{"hidden_size": 128, "num_attention_heads": 2, "head_dim": 64, "norm": "layernorm", "init_std_up": 0.0638, "learning_rate": 0.00452, "lr_mult_o": 2.0, "lr_head": 0.00743, "warmup_steps": 0, "schedule": "wsd", "decay_fraction": 0.7}
Each number is 128 + 24 x the weight over its row's rms, rounded and kept within 0 to 255. Layers, rows and columns count from 0. Numbers have three digits each. The size before them is the row's rms in percent of the matrix's.

# v: layer 5 attention value, 64x128, rms 0.186, rows 43-63, columns 0-127
# o: layer 5 attention output (transposed), 128x128, rms 0.36, rows 43-63,107-127, columns 0-127
# gate: layer 5 MLP gate, 320x128, rms 0.211, rows 0-13, columns 0-127
# up: layer 5 MLP up, 320x128, rms 0.219, rows 0-13, columns 0-127
# down: layer 5 MLP down (transposed), 320x128, rms 0.203, rows 0-13, columns 0-127
v43 102:127124134127119136078136134127164133119107118127192119145106157148135109095135092075134092148124124138120144098141135094112139094146171137146131162142132163107128134156095121192140111128128080125145150102141100158144122149105155166135091098130114105152142097123063141119109163115164139149080129095128144137161158129134129134083110100139128145181132108111152160104167116142128144115120
o43 110:120132129134128072126118114102089100150141133142136132160114141120104169124150131169091121142109109146167120094060130106169139144115147094152153158157164155125128074088079147107105141089144134144110128096127148167113100132115110113134175134112126083130133153098173142161143114107140132136131129109122097150124126122112157161176108153161115117127164153087122135129088118147133145123133
o107 101:138143125147166158090125132148179110126133134118144134144122094159140123132158151141162139132116130148113111162122092150134078159107093140124139101089125111171139153109118136159166130152121116131146111147175106110103126102170120165108148158106150161106117109154102076131131109149096091126128155149128151108149127112149116109077129102137116170077097141150091100114119146146102123092075
v44 103:150078101137148105176131138106133127114121130122160164105129115134148132093114113113123103130117067145105162162148105141118134123108160125127088104121131109138193120147107137125163131116159156100147122112085124121117173120139146146148170137172103112139113120120121152137120099106114107150140118097147111138126099135118131139145137093076185146150088180130149149169115111142072102158111
o44 097:122113158115140130118100129149136126123145162096127142144154115160110145137145169106121126140150100116130141132119163120129134148114102064085108123073177066168091121109134122134063089112151132131113152153118110167141119123096115100163137131138164166120136135086149155109134122122134124135105125169146179104108108143154154128151127095132094148164156146121113111150097151121124077145123
o108 113:117177118160072113096108131136106127132085139173127079157138110090118155128112120156098135158098121129153073110128160135127116113104094170165141137171119152136144133154128118149123155111130136100144143111158155128129112137152152147094114113121132106139110163144109112084163143108116156076143085152111121117174152108119082104120100137137106099101152121126137147119182131137142167139142
v45 103:118127136125122135132153106151172134132130129131114118107091156100105160075153170121128117111110109134065142122109062150145139119109146125158133142119115173141135156154166099143129097133154177116174152136152141095090152128126120132156151077107138139158130130135116067124105101131148147130108123140130147149116068108100137103186097107140107133103119108144130154166118138142104131102117
o45 094:089146134065139139150112141151158102123114151145111191152157168162117148115153094186138135138119140129159116119135168122074128154135113156102144141107107150132109154075097144119132161147131126109083106124127104126155078126119116123154134141118104119125134127084103151159103141108099088133158093147140128110117131123130154122139140111102174121112135128086091126139137100135131181110155
o109 101:153139102175107124115100142105097136163127096111166118102160089133126120176121140126097112115122137137128147148132158111133115134152124121140145144126158135154102109126137127135185151146072128152139115105150160142130123123123139142100121094167079091128140090145127117084152080144151155143137157106114140139150138144082061143122107108155093124132120143169153095110119152132127057138138
v46 103:150140146142081157077138142135140160118117132169109105140103161175103131068140131113183086110151153138141083108091135120113104105136144116125107084166092128139172119132152087117122093110138156143103138147176144112096152131172116137145110135133136135137107124164142094150121167110131098148178137154128097104114154106129140096123117152121115140114131151118123106087101137126142155138157
o46 105:113153082157099161167107129159120135128180139148149110147136075137139110139128139167119086117146148141109179159104156156119110162069164126145127195177122098101132123117098124120136139150120124109131119124135129123120095155118109136102086115113123118164119147125111078174084142145119157114133138093113123124116148105106138140105097092146113131140140131101129135078174136134149109124128
o110 103:155127168127126032160130122107163125126095115109098160122119178131137087131109134084114142127129106164100113118137137116169149079157113148117123129110136132131074105134159136145165129146114106113142114139103156173159150113102142104154138092125130144108129141141103173084143102148141127167155102123144126131156125125114124136156157128108130162117097150120141111131122079127132101103172
v47 103:106127147121149150127117151094083115115165155165113143177147130106108108124125141110147093158088144135114108133104158141103128116145134142123153130118132106173114095133121153095129120169110111145120127119106146136120144128113186081134083080102114118145103091159109107166149119141067116152127108198143112123125102169104140147134174110104101156144153153126144146123127107115117141176127
o47 108:110119126149122132103111084146178142150125115122130145118110114144170133149116178104118118091145147143147153131082120163148127109095100091130129101124092139103113134172111089118135133139087125130093108119179105119141100162114164143125138175110121104134168134142098147110117102115136210144113123119122175145098156125130133127176120162123169160144120080114136111103110135136098106125138
o111 098:061095142107126128184166156109132122081167147151125172125140130138100124116105147145153144134130125130082095116113146141082100116140153128114140188108156133138178076136160121099122127114166096105153137138102135143123140125126086134120094139130118143122121150127164110112082113126124120097149172127092138095149127147154137135095119141140107135151157169084131133137157151132104096105121
v48 108:127139152136183139145111107135161098088084110125151095173184160117112136141139099164143138123107084105140129096139089166127103136145125128163173117105175135129127121152132129117101130141104091110133163125097121155134110101104189088157125117137173109090113116090144118116099122149155156135138107115156104125121096141148107101151087164119131143128123119096141093136138133125093128151148
o48 100:121122147134089115119171120107131128087136120136139126136106099097129124148132111143146183161136143100084109091119155142124156092128134143074151145162130096162109136139155128098134103105139155106117109153119138104096124109132128128133102155167164159132169121133092122112126127086150150154132088185143106111101131143169088123177141131103129177149167084095141107118107135169108112118130
o112 118:172085128113104153138117150174129150114159140096170126093080135167121118134116124120149092129119138123140157121131153066115117160101104122143105098114112169163158133126152132130140113107129088111137163113179151141099136146127124137102112142097102130142123108136151155145141095167065102119170165117094127115136137127108132145099133144150130092154129151161108126124109177101143128095087
v49 111:137109150112142091163097143070121137104155140150144117134103146129186106141151167138116139075132112135157130132160140120154115112138136120169105165124110124111118119109110121119122128141148172137097121108131122190093137137135147153148110073127163124103098138158127124166129170128152137080113100151108127129150141188109109103144154138130102147113052124111120141098125107133116110135091
o49 108:113159133144139155126153081166106148152102095122123131110149067131140116129111144131120093104144157153093128157147090103144131133087147115127090157144122118081156117137111097086135083147109074103129162137145114115140131130121150126121182170120154120166132110095124129138139134127139140160165137114116143115098184096149103103127127148107157149110151116161168126124159122095126096108171
o113 107:158110121135150161089096106137130134129153113133145124152114154171113151120128149163115136163083121091121114088138142161109111117140129107105166133071119159176121138114076152141117146131141136145142128105156159113118140091153150108126107092147138097060134091132155109121131138124124185135092134152151112117147125127095147162135170112083164112090127137125119100144107122161121163101107
v50 103:150127133109147146160124116125122160157103083073106128071149154103144144138162131089086084142123118085138134121135135135132142128151116069117134153169145100133129111125089138128112115144140110141116090133136117091109153169142160092112102149124130120139125149125112111121119102105130124180132087134088128147147130148099172131123165136157113073127138162155113151170167142176154143137132
o50 094:118087131110134090132152138115194123166145102150142111140125135138129084126147131093081151108134131121162111087167117115167111116102108108124140137139125090125157127148094162092128087087100147135076112141114169125149112166105114128175163145122139116156153124136143129108156118151133111114131165105152120103121138104160130147117151110139129136139129120122096143128120123073171181169086
o114 102:122142092143106139163148126104098140122148154140116112166175141132146108135145107180216150171127130136115136130115117131107145153129136195101112139129105083130122158123145084118111122108123162140141129155099098141141112111124096115102111119122127150082137133151138113127069148147122123118095167140129170121083105138155105139141076126133123097155130143096135113092139100147096118116155
v51 098:122129115124140088112154111090139143112131116130149149103144150101143143187149076168139161140133136162099127112156129106089141084127134130142107125067139116138102141116150109128104116126149109135179112181128134153123157104141125108124093125110111102097086129140151129143130126138104132107148114153156151090094149185079139130111077123112112102177157146119145099125139136156096137167114
o51 096:149156118110094167132150130146164134129089115113151128105118126128133073131142138146121141124133136112103144111129094089126119135125103113133144159122107113113093111141105101098144093141172158115102135142169087129082137124140152146174103130152121154143163172126113138109170160124139183145163174070104131144132116101154110121125102116082150136107096125107160142144071103159152112148133
o115 102:115132156120143131174108147160115133150131132151119127170110097106090140128099087124177111103156129130151093155151146141127115129093203124111130087164095128160160129141127126140142108147140118132120110087092154098157137117140092127115143105120162139135148144120118123093126053154108112108121116181144119156140099096105150141098163162172120138121100115109088133119165130111134129116116
v52 107:156143130114144199125119136106083087125148129102129137106121113148163105131131115118084147157143116135111148078134166152151113123137114115080146130170131147146125150070185148141146136122125095105137133116128078138149140132115151174141151139101134104155139103118156155099145118159132120163068109128126118136151113104085148135132110089085114150161109151128122125103124119104122179141117
o52 104:122119132147180099097114129112175146192071158153167123169103145108126161145138113081117119130115114133130136157106153108136114131139121101153091148095139135111124142140123143108138135147161146121111117101120155112113146132153125112127149099137115117128167123129088107138126125168134154109143090094101100099101071124133108142130178164130099126079118142177133138122174133092132088162131
o116 104:129134114112147155143132096162114123142132133116137127109148149174130121106124151148114109111141127097155142141117071125121118130128097122140149075153144104126140106171084114132126147095169142114094120124165113133148124126103141139120158143136141156130104197145129147139135150098106096109117178147119147172164143125170133106069072125104100100129160134119091088133102116158132131070151
v53 096:124108128121108114107129120145166154149090111155136122169116116139105134125148155162123087171127129146158115130123130131100153142156125100113127110138133141118112144110121120163098101126134185123119096120105122129172149135145145097111125094181109171086129145102114109116174152145137145111070136113113122139127131100146166080149147101074100168150116128132164098098124187146140084163121
o53 094:126150146105104126199105142105115070090144162088159118132148103075154146097109159109099162084171107086093122124167134149139139139118126144139147130144157121099141159133137137107139142139125117116101148132128082109062079145136123127098138169086130110148097133135122116136145118137132136144147123151143137126169148156108144139130107158190111117124123153133119136135105108109105143152117
o117 097:125098101116106120079122117130121161103129091092107135125119145165095102130114108117150100156117142156114169143104097121153078140115137105134139183153100150161137104133126109173124113149113095141161095107181160140188194100099113135144106167122134148138127150132129118122143131131150110143136105096119118146099097123166107099125124150087117111099173121121156123135154121140162157142134
v54 095:161165172184112160189183127154145110151167090140135121161114125137095128107152124085128101113087126101144111113125112157126116132123131147116094103095153142119108155091133130087117147159138125144083141128123107094135096124108142135166146137124125084134127166100098118120098151138134149123131178078105156144137131154115170071101125111119107126140133122114142128105168135155124130131134
o54 099:112123126104123116099118123119111114135117192166117096095178142115126137128136141162128176112133143125120131146130114110136172150115110097164193124163157076139104163122126138172114104138113122131147111142098138094104146117168126091137124131141088139117123096127149126100110138101107153119145070135144104118111163134109115192145128108157102157135123128134125114172160102120144145091078
o118 097:104127130142153116204121136118163140116151118092100147147108132146143133109150131171127138139102133147104145142146134124099074140140112144123121132134127170108138143163124171085153142112110114143094148094167140125095140109100102132160103126181126110133157121115097142172154124089109140126165120110126154116092117104116158155146097159104126130119115153073149086127068144116124082109136
v55 090:114154108117126109099155150131137084135113122154146096134117121135069133129118096132117137160129133131083121120140121177145131142136139150082076195125144141163157141099148193102112100097075136115100098145116116127091118144146124167146109097128148150129170076120118143143140114121120095123135120093145151152125108087111124128168135130126145122110148174091101129119152136117147131171129
o55 092:137060125128135146128152137140137131141069114101151092137111201118127168116155173143150116126126142139129132126154122126149126108108103157151070112131145119130137135143145146135130107154164157139139169156089160114100118143154103134117120120116081083126119110120092174115082174118168142106111118148120119117140129127117123146138125138151095115148147084166127156093089130132081108113117
o119 093:082152117167127147105075140091154123111138134131123146097149113132148112121125111141087153127182129115146124156127140122127111116142110117149127150177105135114095123092094102126128129120161124113139117111169121165113131144087172148132168132137098150114159155111171076132135083138119122171176119094156138168112109087101118085090114147141118145138087129097155144164119118138147126117161
v56 101:131087132115155156171111131148140132143144081146170159170112146145120145153132111128088126137133133134126138181110091098157196144145092102124137143099121102110111116128134130100127105106096135088111110101138143113138159138092099126151175118175096116156093085119151140183125146120107119130128145115159083095128181154122108105148121132130116116117145148129093108123124149129089096149122
o56 097:109144133117128182133112138107066162150114125104095129143133103145136119163123122094132084151126111084099147109151122096086190109134127133106109150135135148154150104145123113126129125155162096152132148113125154121111119109108127108146107120208134138113103153128116144119116102115143096117127160155115130133121130126158167105147193100158123142132124127164189129138071132102128110091129
o120 106:139138125162117087123136068171153094137132143127104133097127140099104099140113099176125170127120158178142107116157162174134082082151118136110135103138109137095127116117186112088134136166125127092120119114122130116149161116122124133102126155101151138131138098159120113122134142096110142136135139160139133138121124129143092109115071137148147087123138114069150151125116140121180142158172
v57 101:094112145113147106112097088121147134131089131147162146129140095129158153090165170101106128158119123139149119150128158134116137128101110118170110164118163104134168164101153080124150109158121132086161128121161103179113122119127084114126134158116121157126114139141118144117132120119124127181123129121114104109102151168157122071094123123144161118124084104136104167082126089134156119156095
o57 105:107146159138093137131142121144109155116138120143131114123113135123120127121129123102121091138105132089117157118103134094171120118153172101128149130118153119125106071112105148082119154107136102139102148133164171109102113152135078139133111154120165158112132141155123150160148152121172102091116107149114194088164107105085169151146160111114152170095136127116140068144136127105115145126162
o121 094:175121124129132098121140126172100137113132132122105117169126135136108176119108108151159108133098118151096145130172069136123127160156141144111143144125091128115138166120105158133142075100124150113120079138124118139104141068133161134132135150150136091089151127110121082130113132135105163134136131130162090182133161127158099087119107123112110122082113131144134194135164124161140131117106
v58 096:111122096153145142133154165142155084075139108090116113118095135131148130140115162140138165142120130137139138133136153145092106126121072124104125135131095126152102117131117141084167136100143146146135091143116122101111129132120087119116163132149191110059074136163114146118099155078178147152117132139133125131121096127174142149126109118127092157143111164116135139179098131104123134154123
o58 099:112131143126133124072102105139165141118114125129073153133173093107113121127109106136135125146094125100118108132186143118130107132131148144132093125124170073132122136173166150175132148164134129081140093114156089137131151124161139147123134131192126124153141083087172130119101101142119113132122158109126108133128117093118158106134140138102131141131091097109132127114176170157091142153130
o122 103:151133140143127141134126157126069121143145152150138084139111131156182160158123120129148110135148130171118134120115144118135139131090123152144147130139157135087119127109075087151140088123133115145128164125104143112115126132138136119126129171056083173134118173162105148123153129162089138120118070115153119148121143129130072125157138114142119077126140107115093131131109091097148096116165
v59 104:108093123134100100114135144130115097142108109126092141116113120087118138100155136129079142126132189157125104112128093119116097171114140128152130117115139118187130117116145145136149136164126155169173108127078154206148147144114160141088146122134130124134057126128162132162125158134141145089089110129138130109129105124116137155072127130136121111125147147147087131133094111091138148111131
o59 096:136149140134155165110114126163106170097110126126113161075141134143115128132133138133154129141127104115132115121128185153105175094099162126164095109094129141100130098183155122117135140129101098122076122142137077135124124135144145124137150144092090151143174090122120126154129119185114144159142102136102094156148112100152144083129114114121167115102151112112106097114143118100096156161146
o123 107:123138117145126109175131145099156129105115156137110118130115132124176134137109140105107105100133115124135140129080081111134117130161127138100163105129113132144145151125112126106083121147128114116096156126176169093133141154174131104131124112152180111150089142111138140105086121106127125128151171141092140162125106106153096153141137137116100175139104055146182173086133109108132112132168
v60 091:143102152108175130098123161124133137115122101095116078135142166128106141134110135122093128115131098131143205122107131098171109116127127096156138097093157106135154144123135126090118150163136120152122151123139137128124185115140118135134066138101114118142152162166161135133132114116147170136107133185161115120139118114098144140173088089130147115118124146116159123109108073156126083137121
o60 106:114138108104120118145165088142127129151107129155195137142172097142077135137128113086131105124106146096128121138129152142104122092135128128138107131107085103109110152096118112108114120146117122121146092134124160177149133105141125117128116124124225172134163100102138090135155153115117159102173112139126159119102123153128121098121157121080132141118124132130151093126148124173136159162101
o124 092:120125139105098148110108148112146077136170132102060127124100133113150099156134150145134133131128109160090138129144102109118120146092131155105144164140138133156136115117130087140112103119159143131167139090122114132136120177138120114118138112162099075115117151071142151073129098145159111119152139153132115151162177119137142114113135110189120110151095154144106191133118170117120123112124
v61 102:160118121131102108115126114128122100105149137126121111131070145177099185146069143134127154132140128125083104155162142128095119146125110146129101140170097128112116170160129108158112144136135102121135145098142155135104148071092137147127151108117158124172123149119209143143110106159143101120108097118134124135140135113140075167134154090123116085136141095137123116143148131131151162145104
o61 107:094103129131168193123119170130137133111127129120112129098122140121084124113124083118183116179158108101143129125117126140121128092118096126111100123129179115162146101125151134119171126133114145142090153107119111125154159173151128165152128102125143104120118122126060152105120158172142141138124107105111110128149131131128154122153083148089156118105059122114143132135178114152153121114126
o125 102:122168120159132125120124098106161115153128102146126132111129109120132082112181155119065120132131150122153125116170109097168157169108168134147098126115099118115143143107143173117115158119125108107153127136154108128123110127128158087118161149139100145087116134130116112154144101081122113095171124134186153138090115101127136170122128097135121147095201144131123091130091121136121124111162
v62 104:140127134123138125137141114175136151136103149082115184133117130117150128154161138137142125128130112124148155081130109112128124161135135176121127121124143116087144143121132157108079071124134145104131129125120100097141130125123145154093100129144164142134168142200112134142125130131152110126136095104168141147133103124100105100152187102127170098134154068117093113100117114100095080168147
o62 117:179106137121129130133105166151127136162126129111185090109111160128109153094140124133103119118132103150115113092122091088090133134110109125028129158132055130131132160131118147126164145118142148137132134174098119134141107106120126147137140133101126171161150117102118108130104138140115109136091145168100116152155135140150086124126105158124111106143135138120106120121161137176162136160136
o126 100:133158117146103125107122126102077121069140108124077118141101115098151112166148156137149154162130180139097151141067133181132103116157165114170131131144140130142132114104121149128088114118150065131100128113142158134131153084149140098128124131161141097118117093151152124167130130116132141169098095127096139130126136152099126155146143127135085138140149116113127134153090135136161128082150
v63 097:088140130121169102083107127180123133124097107150136136150145141119106104111113110146118155169119154150121112089127108168174107131135110148127105146161078149148183116133049082146133157111112126116122082113119107161128144113121126130130127121141135127162139132118133140132131164125141129103159087123084119154146133139065121110124123133158119105136137091153170119117107138076154133161140
o63 094:166137124133122082131133114167125109114119134118150137128131096159141130138079151127167137142156129127145097086151159116126157096135097159158109169150095136104072148131166123115129103084130095141115162086103120090135128105142117144139079108092109160166117143123096195158155114129145160101154147139107119104136144076160129148158126126121126135106139099138131139124115104150155133085141
o127 110:110105116138107136151184106119123121140136136094148146109090153088157110098148111105120133110139087130158121133067115107134125112145166156143153083112146129164146113135112115135114140139131157133163133174131145162092163110128144127136161154151153104096142099122161062142115154106094091169082120102157134165134088132135116103108127139140130174133141146155118119157132130107084141105109
gate0 101:085154064152130108091089125146117137173145145078111126140117112097115143138119131101120155098141104141094113127097144177127139140177113134103151135143128149126160077117113181130131130093072107147137156130153142119121115134129133106120128159157131118123119156126141154110090090131163101086102124168133154164155181128113109095158130147123137136167140161137112125151115137103117155135149
up0 099:108128144136150136111122121085122099122156124148146131075102112078164114145149105149115166098133103158134155107072102149140138143144153114128154175127115094126132149149119165104142137142104158137115160103108119138125112146096133132087123116131120107114110087152122134138145135102202125107142145169124106146105111155152169120160152145093087135078090132113100141140132112111133149132188
down0 087:110111133092136145156126147151117153096112167129123131137107082151120123121133159165120074109146165144115146144136105104126113122133195147148154123123112078122125101129091108164127147139148140056093138112128087139157128156141127144097128139100115122104134075143113099145151115124124118143136162135116122120091126136112127127085150120108136145122170201170129103148174117120088119149123
gate1 101:125143132132152127111138088121149109144146124128115088143159078166101105143121132131153104140145135123169135115138143154127151077117122132114147140054125126139120098130069147102113149128130150099162132172140162147157057105110124104115137152120110139137136148157096130111113114138158106093139136101133149126180137108123121090192152104129179117128157149134121107113144129141152177116104
up1 110:133134099139142148123083133120148112119140122117154169125107156149133136103130090129128097150146098136122161174123149112163114160180123071158084156153134190107116111087132123123161167131120127181082139098124086124153131163137114128128127149166092117091143101158114166125117120141099183161097119124128090135149118127111143132136117123100095119135113129118129091117120092121127140092144
down1 095:104138117112140111088122152116126132113112115144115175171140127149124109092132156127100094138132131098156175127117099138096106092137161099155117151114105076129114154146116110135126163179140104200147127115131157132167080113132149113164134142114126157130111118159124194156163143159151165112089116148108117110125125142106143143129138116140133070120115083140152116105151120112137105125094
gate2 098:136150124141101159127133145127084124144169071110120126127176090128080109178088139116104138126131141109120143109135142129082144101119100130134156127153111134118168079145151106126174103142094117165159145138139136117152123106104130152148136138140161124084123108116130097153124138176114109081126149142097084154140134111108075153144108100143137129126147133124123176177077120128153131129123
up2 096:159195116156091148099103140139091126145163128089123121134154142130099112179107114105135149119158142132082129133093165104120137097099105154133173120145102127123136103159123120130180094112128144141127117135169127110142124144118129174123172144165154124091122115087112083123130145136091116129143130121065117143146128111114093134142146116162111140130123074155150149130119098120172120112141
down2 084:126161115132102096131062127128091142079116100113114150119151152128154142120134130147174173110114134186125102155115139107124121127113147140148105096143148140122107143162106121144125125112155110130129092148119152116110119171109092148144150146141105123179143121104153102131129154057065140138127119116156128115131131105107099080151146145129121093126139128191117161115165162159107115135127
gate3 093:140082103105154169123132115138144117107150106135128115125107098108095126116120153126117093111134100173129148166144143114128173137131169120126124194141110122087092153117072143155115113139167132083130150106124164129103133095120134128179157142120104129162117112123140158169102106140095140088130116104151138087155148143149113140135107087128177118138166174136140138125121114102152102093141
up3 086:111040120088134101112132167122114123128154140111111158151114116135149132085143118171163137135154112108125138139172128119136098126130122121138125152150141069124111157135133139146096161106133133117113111102114117120076154139151166129187092193118106116161143154135100128139100127124139125103127119127168119113136144076128137106130129119109089132158159156116135126154141118057117148124128
down3 096:163115067119091157125152114133129151169115145106089154098131132135159120129104123131122148139144145129158164097099118101129148164108141157105098113144124092169144117142139117118119154147108143169107122105112102127102139133139109160153101120145122093145094140178094110111147147165158163128159124162145128138123135159124076044134160144137125133171142099134118102116111143100124102098147
gate4 093:122100124101116171154138156115143158133156130118110130102069118117114151124102077106109108108128129140115128174120126166116130146189137125126100165104133117151136116126133160147134149148108092153093152089146114114175082153148152143099160137112130163152086081089150111094137118108172122183119110149111147139121114113119132124101096118118105168140105125152132100153134154127147119147172
up4 095:125147100131167127134109144083146119145102129154144158121124164160121133143160156176159127193159116093128099128169157042133113129133120133115120115185117156129114116127151115133094110114135142109109159113116167118088115104163115122152116139099067110103114100118069127131121129114142164137133135129103160141105118149125139120124131098126161126130159115118128118152138157121174147127095
down4 117:117128187133115147127162106151107133146159090121092121135147130125120123176164113180170164130112154138104129120182113092142120139187124133135161143085138133110153110135098132111117109161124136128164064129103140095114140167118153105116102110112136132105101170150122135137116160127081148086098148119150123144111123118130114121167079133122117079123103126104104160111117127101141134101139
gate5 102:119138132140141119149117104089158123124120134089151115151129161119165137104115131133099100129113118089131121122177119150112115139158139172131124180114135160094123124104120136101173130120144087131126121153144077108131052147139131141083139133196097108128101158123125078067105155141114098108148113124118159141121139134125126139098145139157143137110113164155146154160146128159111170131108
up5 099:119131095110111124097140180114118165108125094172145130104158149132104131121115161092152153174153168129149095098143138092138138145135140116096102083122108107113123133125153146112135165110108145110133122128124146185101159134139173072155147115097156169137107094143089157146125127108114153152082115132132106133110137119087143140156156092130142112164109129110093123159147150134079144130136
down5 108:129087160147083140138119138092111137117090094105148105151151122100140088087131117126101114117115129098114164133131148126159127122173099114148143101117141136112127126082176151106083130129154111137144148106165099168150154141151102096157136146139129058103135117151141145133135165151129144180124149126106182150126126119161134115111116132135151096141099109127137096090157169097163133118147
gate6 094:139134147091189124147177111127136111149180151104127143135115165131123171069143072110095136143067121106142146136125108142128095120121162128111098119112129061118133114126116101128117143119105155106125151130161170092166102136135148073093133137152105148130144166150150139149141175116113117104111127137105141131142145152161113127116108123116113123137147157104115148151087119102122129156104
up6 108:134147114179155140093105102143157103123172132126139119136109133116124119123127081132153120158111121154141121163107062155142099159158132075143116100108116104110093100150119135154101146116104178104139134121142124077148072125130157132087100165169119162146111149132162152153127107164079111116114140114126112111134125154143137124134125109132087088174135111154114133126118119111167149143150
down6 108:177155091157133121127098099160088131121129118100149128144145098148102117160142135095152084095154149178133116124082124133138149145133101071131132127092114139149131163149101132142096125126107174166125149138173133096115100116143135097141138105106111130116127161143155126114162126114076076101104115134203131110138163121135083135141135128100136144102121161142132149138157142141132127146134
gate7 099:133189141057107123120117127138139140144119129107130129155107157124129144158172104148104141123131121101146130119093160113126108135111119106100096142059119118112127143130145131127177134097145149142108149125181115103177165136160147101151094152135123121141098128108086157103160097132159132090133141102112127121110158101126166161126121170122112158112103115141090090120140116125183118133094
up7 099:143135123125102103111118124115117099179131117145129163120103111150145128194182122120126120125113113145121123138131147136071136121115139121131123119093085121115070126124129152154162073118152152145063136122146113124127130122146127106154131143135106165142126123115122102109144149146131168100062155149102165131117109120125159147146132160109097194096132095164115102111164127147145092148111
down7 104:118140163134173133099101133136133122121113114136136153150089132110093148142131103139177098108130139129120113167065156151118085135137130123136097118151098130176144161129131120117153089119087146106082124136158110170112111153128077143102161122138120108133106179110153137141129132143164128111108113148118154105149139138162127138076167139138090131136211122102137101135138100150118119111130
gate8 109:105089144143131139142107128149133168153151158173127156131108087120119146156150141127117098162120130122118165136142129105084152074145152141137121129111137133142132131124152105149107110147139130102099154117103158109133170113112141111050120104159153099093126107123152090105133137095151155137129135136126159128109157133186124160203131156147154124082117091096152107115124140118118097104119
up8 106:142087114132162118133146103125092118165095165158079115142145097119146169123115098098121122105139107122110149141135142140129101146164124132104113160165177123117092123120149100132127127184106112132083108126087132147119118139127157098137165164165090110121104097171157084098131176131176134136146154072139142132165124131148161106089123144143138124157115113096101117108126148128123119133139
down8 093:178122152102129131154155142147138123127092130124128119110127122127114113128135104095153116107193074106138173091118141138139108140106158144142088183130122157123156112098101122164143103111158092139121120158113159145122152146143104140150104163104130132137147099138129148123179130101096097111082105164116135130114165121108138164086096107167115091124125126144142138154100074137127084131121
gate9 090:116113105103118116170156145095106089115128085168114144130103094123162145127108156099134152131178145144144134105125075188095142082095164125122118145077096119118119131137133137176119163129122112111115099154122161149108134132138138079115121155108137146082114116145175122112106151140137148091152106107139148131156131145125173116165132140079174145134098105155116120130145126147131137115134
up9 101:163148165127158153095149129158156122182132154154097112134145100101165138138151098089143087121135159139127119125136091097115101159123129118150101120150118124106169154105146078115078129105103146132113117123131113106190144133135121145169098144101089091157161135128107107133165112122146102159146101117076136167126124069121122099100118143137122123142132106141113141140102150141145137136166
down9 116:111117153122121112153155108111132169121111145134105175148141125085121115111119146133137069120080117087122120124139126120125138102135134141143165160157134203081121128125105100100089143109112117137142127126128125108125105099171130103141142118122115167168132124091083136123127081146126084082148107151135159151117123135122169167136125160164150139131129092164139085145116111131111145167169
gate10 103:102144141150113118150114098150117132150141133156128111150143101091127099175136140141102112088165159144084080128130093179124116153110150172124076135128167099119151124116105092170114117164134093162119122115127132077151140167130100103074128150096105156096130111109158143120143107120143105116144107143115146120108166098121132127157134097158166144118112132185115155110131116121132145145143
up10 101:138127174125136076125126129133122092163075151114103135098150142138117110133148135127144072133067109097143143122150129172110113122098164093119109127153119127138138119115129121125134146138129115079159178127099072091131106096125140112089172148146133100134131106146142134150115151145139123198127142129120131149154156145127095094076145129156115107102181123109120156113145131138138108138155
down10 100:129116121112116123123163151163151168103187140160119067139124115124110113129151120144118159124103117149132145114163146087145134092141151101129150118085108115130114143097155168167161132133128146096139115160124128103143111165131134142115132097083113135131119090129107119111146095075122095113130083172131165148133174118163132100179135120118130194128101108136113128112123106131155120087127
gate11 092:124122096056158114110118161138102130145111118092116153136129133111092145131087112142089151120147078150135116124117105216125116131094126161089117171153127102146169131131098128123116112123084133126152137127159135127166126120137119137146123107138137116130127098156078120155093137117138167121119162127109152147143117129069147091156121126164103139169150136117128144095155147149127146155149
up11 088:163117161098146112124131071121185128131149137140102123117151150162149117121147130113109120085095126187102118162160131103136139148154169110147153111112118142181126131153117147124124121129190129099125151099126137149086136089168173124118104122141076128148105122142114129131160136138116096133108096105151125106099138140125113130111120132085149131071127105179087149132125147122091138125108
down11 091:126114154141122092136115120132109140130169091108150154151126175142111125118127082138096126184156162161144097143125123137137079091133133191094092129091102091154106153143171116127142117167107130135090136176168098106127111149102117113147127093136157120105134094109084171150112126124147121115118117172134123104121093159132139128142131132120114140113148090126122098154132142111120146174153
gate12 103:089139115089073188136132118108102145129100129124133093130154114119108085144154142110162135114152138109106136099111108124135087114126136146106091140142094132164065109178108112087117137122145170100098142136159157119126175123145102130149160122130164137147139129128129111119092150147139119082139145093111165115138139124128141102144166127176169158157137153103133167135107104123117158143122
up12 098:125068113118128138093119132098140108149197136144110097118127153102134157164114092108124142124124112151109144106120063120151136187163108150096162166136140104154159182133105091121115128090127157134130134133095116118126074119156151141101106170137099122153121126146122115119141123142129126122115110100155142167094134124123145113119084160105127150128168140160082137134149153155133140115152
down12 094:120116108084079163115133143114104133115112158079093117104102145143123058112148157163159180098134105156072171117158091118114151145169140166125128101136120110140129118137144121118144142117142144080108096144115142110100140142126125108150141142129168124147146163151139104111132150148114140113112080096108149098131143134104149114106136091112168140159135115136165136147114142137159171104142
gate13 100:150120109127107099175117118125125174109161101130151132132136148116116108151209107131137129139130148083096113108086096135134131130119130114139126132135115111128121170117126088103092180100117096112141216166141085124136116101172089147147128170132177135126138165092122139139102118122164126137148150122114106131115142123086119135136142142152110151149145128122145134111119096174126118121103
up13 093:100119132181113151101123136137112155136116098082119140134173132108149139149144170119098108102129135137149109138131143129095131111090114174124137171139125142103180120126109111106144110153109117132145132108149088132130130112138191147098078122107111133159140152056130098153079138122125142134100092135116141137128139139133100107158137120138174124122107078101121133120155136195123103114166
down13 100:114160116145152139129122116120111174139142116120113120176116102119146117158088099135139142143101115147135115117169133131141109197113097105132111119175143153138145151104141114089153131179112126114142151119115118130183105097125122093099128128123083122119144116139136109147136149149102179182136131106078153114142105126139128150105125136153160116081073147115152086107132135147066148123145